Part of a small language model's weights.
Architecture: RMSNorm before each block, rotary positions, biases, tied embeddings.
Each number is 500 + 40 x the weight over its row's rms, rounded and kept within 0 to 999. Layers, rows and columns count from 0. Numbers have three digits each. The size before them is the row's rms in percent of the matrix's.

# layer 7 attention query, 128x128, rms 0.0838, rows 35-63,99-127, columns 64-127
081:499490511571456537554469494537554539516527475502551562460555522481540511516417470537521493501575512499508500518534466506461558488487442472490557491499520456510527471416482435491488527466408523
078:490519453511538495505428467483438520474431508466482518490515514532522551485539448468542460583435503504469504489463507553528457528497435541590469474526490455460534464538504483583555447466483500
097:520519503596411528494459476516593500518526468480551550477535533488571528480418453516510490489559462543520466482551524502487541435501480500432528528429470465513535493444509499495479570490443502
085:484501499435485471499545555483533520578520532533513451560530498446484498559521489542488561477512504512566544469527477490493486516484551490533475562477473520520522522511503539538411492583465449
102:472469520480552465510494506559477530523427490439435422589475535489495459515508543507486475476475469523537497413454464559563503581540542460544531583479489559464472456515476553491474482581581502
113:487507494501444548504467477578608470500479490505546524455495533438552495507445469547525524449571517543538435482534541505499507455462525478451503570447465491530509512490468496464425542539490485
111:491475502498546457533551538544436528499482541518437490555471462494432484518478529436519497475537487490531553437449482516530475534497468482517516469571543567507472437481520544528499489513536558
108:477464486451519512492548500458478537470592493488524412455502443545461529484547488427495541532463447416440520542585561463474485532532466498490501421553543494477517518519531418517563468446528515
106:554523502492484555544493538474482568466458512473452463500544501444534435540533500578502490492482557579564448499484487537546506465497482490496451517429483519440510562551496527460524542535524472
113:534525513504484520560492551545493505488442522521445509493491496436557452535506488539531512492532585542589462487521527565539436443520500451440518523429520489477485484525456553464465534551485503
084:587514500500489545498426507525558518473454486540524571473438476496582455536512451535555502514510521532508529522541495428548460470491483466482516478515524471522531523525460484467504534540506468
103:465524454504496505552544470510489513491426495466446521505456507449497421505427531494567485476527504595559438478511551524558429510508506424474485580486525492456451459453446554414473496545516524
106:453482485450474546479466521532475535495554531506557494469505440505521535448567530565470512536530511592487521494500524511491501561428466551544417533546512491466563549500512527548445511469550407
102:504600494537547537520574488519477524443469455450456549575536555476480515524430467492501439501493480542506509463507490567471532421532490489442470431518547502495492460433513457509576426530440585
103:503585494520574438446516490456513516507549420439444447460556472498470547464537497489512457514477528429482528428547479477495482589423487482520509541514573557499484553530507505576497457508526466
125:521536477497495548550461531508516489503460535482506542497508463432551498459508548525521469546523571575524475483536501512486443456540525507462471546475561460495516576520502615543522534508545474
081:453564459543514467490482481491504460514504465524504463476441500496559534492534494484574496485498476432470496451507475537532483508524537422450488546519577439532525529501541570566457482496435456
096:521433484516489546522474462569511539502454490499487521427460534552521479466607477581467508559525487519484484562503524506503495454452525492521481545517465489520572564429514481456527533483550426
109:464553521502526464462518569435523438517580512488511472504529462558468554474550437438483492465472507438393542462476450516437489533507472505484551448573492472501492532466525463610501490472515497
106:511548489530483423429505461477463453510498519480557464515568529496454527518465443487549484516475442532421475512581523528553469511441456474528520478488501432499445493462449401511577458522500571
107:460475479502534505489475447423453486517445529555543513492409521510522489503459519427546441517464492582410486523438524443529521459561492507515517486420497478473466498547524514490517527579480474
117:526530520528551519547511532487452596457502454471452522520572533461456497484488467509408492547433522528576568531521470608500489470476533601505519452506507529459531506517508509477576536531466460
106:557446469500492490468484541518545460488535508531522513553414568527485478541496402459500466507594491496477467521503524498532485383469457467437473506448464425473457509467443457481510505557508494
102:436478583430475476505525575516485553535518525585464551456485524609441536536478428437475520506499504511507492514515501496458499462480417499436524383468449455523464483498546406509510550514450541
097:541423517538491494453466455528554470516525507504508549487431580524515503449530480499522476491517501448487488530446545499494485505524505482572525539526488495456516503437433436374490539493507485
102:529520516430534544535474500502508593502520541467389504496586502547477489448539419574496421586459485524523562479502539558472470482471497541569526503510549522444504527515432565520535514489465488
124:452526516481496439501564437477439433525542543513515430459492406552480530472539527466490528491522463499438529491471521460476504552474472483506463489596528472531479502522567502565480471437511527
123:467544498464464495457537491493476459526534554525564493487538451559538506463493500523469525499510462525483521535515479469464571531501437503535546407525489530505556528517569536556491558465506591
101:478476534466533487505543450544480445472589492482475459486518542513489537476578544472433577477460523497530574483501489509415524520505446526517487441545481555565576524459574501519476540445503547
110:536461501464501517430510507455503537497534510490515494459541487448600456461521457575511451540519495481423465495523551495504421524563515483453495453476489462512522568519544557415402563563456476
122:476517480498468500526572517423521580467561526528500593538479412450501430484508534464574476505469477546494461508527560414497448503491486501511499565503465488530534517516490528447486486497439490
110:529434491508487506455506506495552492538526536500431538449429525473517424479566512447499499550538419472482471551547565514517498481531524443456472439503544483536456511491480499595562567447484505
075:466513503539521457510484497541439474514474473493556489514504485511418548503451515458464545499479516476555565453430513501514463487472532525499500555582428466510525471521498425466476462453518465
096:477480552541553461502530526498484583501518426497533547483423471513510491454447479454487482569475503474417514415431512489449512442486512553528503552546471484524495503534534490508593481434565492
075:508508502509420532443449547548561441502488556541502545489480504464552526457598504511516522499543543521516480561496496474514514498520494425482469474497490488559529530503498545466395546546465496
092:446502494527580454502553506522438503536490466480513468501490536527435549541480547475429490461488497441446532432458502515445468530473477546537516524534501540465476456507550504529538430475544498
105:507513508516524544535561519536566455465551560496547481557522540502470552437454444449530481548494493503490480463473565601502503498525485535555572546485446532454459520465502462544500425509448499
079:525502468510545507545540522468516546484482508482522465532578512493497479563474492533446487434504513486531551450502498511515484511484462580507551555486481513460481575556480456517549453538528448
074:476530526472552518459473514496490511519431490471491466511508493470444466584482473575501506477489581483521512412461492546531494507492575556519515567489562528467567507530503563453502456560547481
075:497545470432500478467468521486527463507423495501561498538518582470530488539470448496556526486502570516552492452541480599557515488504570440493508436451578521467483482508481547454454548537491522
092:521494464532523487472569564489572480479481472525512483560513518421472459475487560505487483459473508468495499487511484505550463554555512513489540557493504492521410407509459600513471493575454520
098:411499531520503505520552589482497537561517503518454539495462502510494489511517514450513550433449510484485557556495466406471484508486469449473490526547454478487537499497564549530528572417565559
097:516477409447495445557482510467462509477466489549489464521504556459478531480452523508461465489513499446557461513572439515519497494567454556484506437404492468529431469477431440497495508536491483
105:454518498449539538489483460410540453537479534520544424479457470535513498481548557442578458554547468513404515489465515480446508512474442473430533459550524458520518500509544497564476485476435490
088:428480467526482539573512472466596494493494512496464510501438466494461546585559501515579483494499471468473543543619491420498468516542541429493524553509468486470538565547489489510562454477541525
110:479485500440448508455488508500536516460555530550504538503463535508561580445503445464508507529508494557438405582503504515498444446565515456489531481504509483505510446422522481475537492476458504
095:461500519481536507503518462502454522559488526494500473442475489554531483480537500457494497552477493426447463483467536458511463532498451616514497523442496454554459512513477516543519463486475425
080:458496501443380554488478496499527528514523538544472536495458493534529569472541449522456562578518469556462441589570519466494518427530450449421501467546473406536544526495497486476552515416498479
091:530568499515481456487486570516525403568452461554497522537513474405484476532401571470466457516541443536528529440471504514493523505524534439454536474517469472488474453469504502498494508460516521
100:570497563555470507457452498538569519469512431398457487447538452495503470554530416542535531455441491534546561553482464474458441477424529444512522485534540487492517511438533490528590535489524542
092:539477543494513496534455532467388570513502502470466447468527507524508476530468487529472532457485530493524583482493475517542541500440450546479507523477501566456535574517527499477519510560572517
091:563484490559450535468513480524523490463540490569452554496417496576411537464494453451469435579491478502505528567588470417509457493546508498515466475508475488520471539453459460467551535462495503
106:496541552459501480434479544496409485513460456456486431499596487423535495535478511584444557487399553466528499477436461480587438510461548471564461570485524552464520477523514503481497559558510514
091:464470517513453524460511556507461532552484518477550463458412475624466517496604477544497542470578493477429499545484478442438514532467424491474490513487486468539542542455483526522484468454523414
090:450477470502560449571470483428320510496455491448465490511438531580513526474518507481492505502427545411468521527469459537504519437490490513552527507481553535482492463537472529520517508520522479
075:450545530521463520490501491556522466492499487471508526431477447488541522490507485519521470555585459561441500516527481528541558444476504391507491508536534483556554502582531530507488462466452542
096:521529500548466473497537497574537423545468420523512422502585421448509452543462483526443525458572508445515510489542521485531636507507487486514468508491470467517411584498494472554525458467532546
084:488529513544442496510524516465582442534488467487502474521455416552518533509538528489470551463592450482479526534494463472449551510508395456423490514524418531509523555480546505556481538479475530
# layer 7 attention key, 64x128, rms 0.0774, rows 35-63, columns 64-127
092:506498433534492467450444524511482495459531511456552534477455464536434529509494428476536494493420505443487537488449448499384457512482547519509513471535510512547538533565462539507480500455480466
099:473519442457453453486513526476514543489530513520541489474502440515503530465472460490495527398530506503483508511486462460451508505555508482579618509510436545498486471435401479437450453521544524
096:477525492491494477435467478485534495480522461463523508478515565512525508443529429570532497585441551505516503493516424538506504487499487441521527458549585530471521498574441499483445517530452509
082:486416513526557536611529479511446478493471509489499498467463547504397437476517464528489465511480507512467542524562534534580521475508515589531436503516527548463543505542483460523517425497512525
089:512474530480451524560540499499457527526487504541433463505479532455487502497561484525432487497490520525518550503465534535583480461488459616528519558497484580443477499468512464508468478541509522
099:492461454453450458427444455536477505452474455461516519449437489518514490505494478520533498498448620434454543507485544512517530485515507460512440503564535535481582466581468453495451528512494471
082:493512538547511594566528521508533519543467523564529540530472464547511538515466500483438513469562431530511449517507494455435485478578478547414533533413445479571464493470563528498500474449522489
132:509538521521476506555522531462472525522469495537489527566514438470548491472473575498433517433500461498522518526480508430504438527472485576506534503428438493579427513442541532470499510484522542
116:482552472421560498462494539474521449516507484400491513518503514500478496491455481514519524512476543486522485466488493496577522521519543441516541424555562530479512536556421520478486515554493485
127:479502452482503492428456527517522518487474480408520532493476528510480503511516445532521527518461553494505479495514467536523551503511548421518493415517572522490582550577447583484476504530484455
081:483417422445492446446448456494484559435451436480483488419440512487453475541505487534559473501498568428447516496585547533490525522511518474531437482541544459524590549466491510499530506537487503
123:492455427509501469497461512548512506472443487477522486503563602497419523535520468546484505537556532478478558467494522550501477534463495424459444431557538508449562434557470532487478493509549438
089:525487515552491499484473472496550423522525521497556431544509561512502502505522435468494515497569527552496448571569524527481464504528420461478465517452466472537386517484454461497474526537420527
097:451483479517508492494518527535506530481529535416442550447498484538397494531505563568486530524482483450494580506466548485473536522608526482550502482545536517476541537464466546474508481473505510
102:533573515506466540476490509624569519534542462552467539453562531460493552497495500493429567518522499537529491500481446516491496467537473444482546415498462457501433513449498479495530608457532478
115:530436500541538508478454502492512337467511515495553480581447524561442542463534462521465487534493522499525552514560553399532547514484558491494532472494593508453535550560455496536470454557496469
098:538497494554543537525495492567485430479512442507521509518480522526423575516509462500487470599491465454497527460487498509484518487515528530546476498454560488505451497469484535482489522406488355
109:507484534488484510510505491476469490466488549405524547496492506565513554412498530539428470505446537509491531468478527481569467487460486567558544468460472544377480457528457432451457474515454539
091:520581535540573551492540560521536496557571516548489550549517469482512514562471538478499516496497459520557437443442476485480538455563516458523549527443460497543424546458481514482450464406475446
098:490471476510475508573543497567579494504504501590556516488559482442496520555516516594527510514533544498485518542562515548423501522552435438480444457466502492460582466499513571491555495437552500
111:525501475447620520472505474544523418456534507581478454540551473466476493497474508489562389584504507477491602517449497513559537512442554519514477583543424512504493578509524510559565419460504475
111:516542466489483456451491502420506526489582532483434449467506429541571475486465514512534481472464534477503547608457486500514540525507443478589517553521480474501478550534423533517445520535420509
102:510491551526555519521486457561516442470443536458507476580487537501474531439574510533526461544418511529523552495545481514503506506506553513510536482503560519420507537542483492475521404488546527
100:504560479502492470514500512423498547433458507538488491427520466491550412515490464532515498417533471485501462547468491462494535494450486469551468548496456503501489493440492553519476522481510619
093:508473485469507507501493553502532500497480534339539508536549505416533506494555565536462509441491530499527560469488501554527457508508557505413519471454455566448527505487551515445504471566493524
100:439444458483508493454498442492516485430538470468533498471486509537493498474526482475461545450484483494492472547480508469492475492482521460630532491491447499502479572471432523498454469568447522
098:455556527520529516500559541507483557582498521583509519512511518470558518572540514484513474478561415527532422477500416489492510469454440475420473565460491459534491513476544501500471512467482508
106:520537509466473505550514495513519495557454504570500545471508459435506524560556463543520535467565525546470418492580512521459512507450439451480461519527434453477474508507522524490487457577501480
086:469548573520456565478460518522478562524492491502402519530470497464554424522492504493467555444503477515511502556516520468546543493455443423411480457517415403572445482564457493510509552524507462
# layer 7 attention value, 64x128, rms 0.0628, rows 0-4, columns 64-127
095:451479501438495481508465520504480519512512473487386544497496448466467461479565543524507536518498500549575533476508548453486536477457499564567475529547460547502447505525460487488462533494508499
099:436499503500480524447487498507498570470568510443451556438431403501469443520452446468495527512533499469494542577523550498457492491479427502529449457561532466477496489445495421478468467439484532
101:442536487499467519457459541477417446514492511536464591450548445555538544484515540466463501437440477493485466471522474448490563519496457482483540405542447496430481518564460528484457527532536478
105:591450516459555485517462453533538472500495470500508488557454570423456432479600515492516510547509490452471462471425478505580456499467554516479555488552503491547477510496565536549568400571478515
106:498556539481501493477481513461394523513539502487463381531555520496553519485524506528523438516486492535457497468516490603531399528530450507551471483522547471502528494503461451598489450464448440
# layer 7 attention output (transposed), 128x128, rms 0.0656, rows 0-3,64-67, columns 64-127
089:512534547532481468528430456476459490560506461507475509577539565473483530535452523520547466471513531507526548505508416500528481463538552526498536491471469509541491508582503493527489510421554492
076:458499555483497489461431556477575502457528531462465443549482533509526475505468439514505507511543460561550515491530498504483517439463525495512501512430506439512511517539533534416549526544485529
076:545624509424545437460495525470494518519487459471487489534498529501432486504528492509550560500467534427516572471511479474505531567499476544484449474503430532477454561481444463493577447524415506
092:448524532520443598569529478518456545472554518518477567455504547519606496447542502445387480534509530514477541498475563462494538472520441484529503518486505577507511487521493448498470546486514498
102:516433479511422526552462534488500555449493542522470560453550433488457504515447492502490535517576509457535575508461511551505528456539552524488500485488457504554482562437498416476483502520554518
111:502535491486550569473546522500644519453510576491461480544456495532516486578575444466476515443516469543495527545600442529471517436431542503483520494399532542491509524509436553504501491492539455
112:487517484533541613457497525516472479511524511504476495499555555561521525526525451530424524535454503544533477487515535463561543498486480532540530525463466524473509524473439458452557450470490462
118:532486442477488467526495503527430475523468526483553494516478505492514486449493485459541517485442537535537479475456490510575470597574492491539500556543528537497493513543463597459544543520498497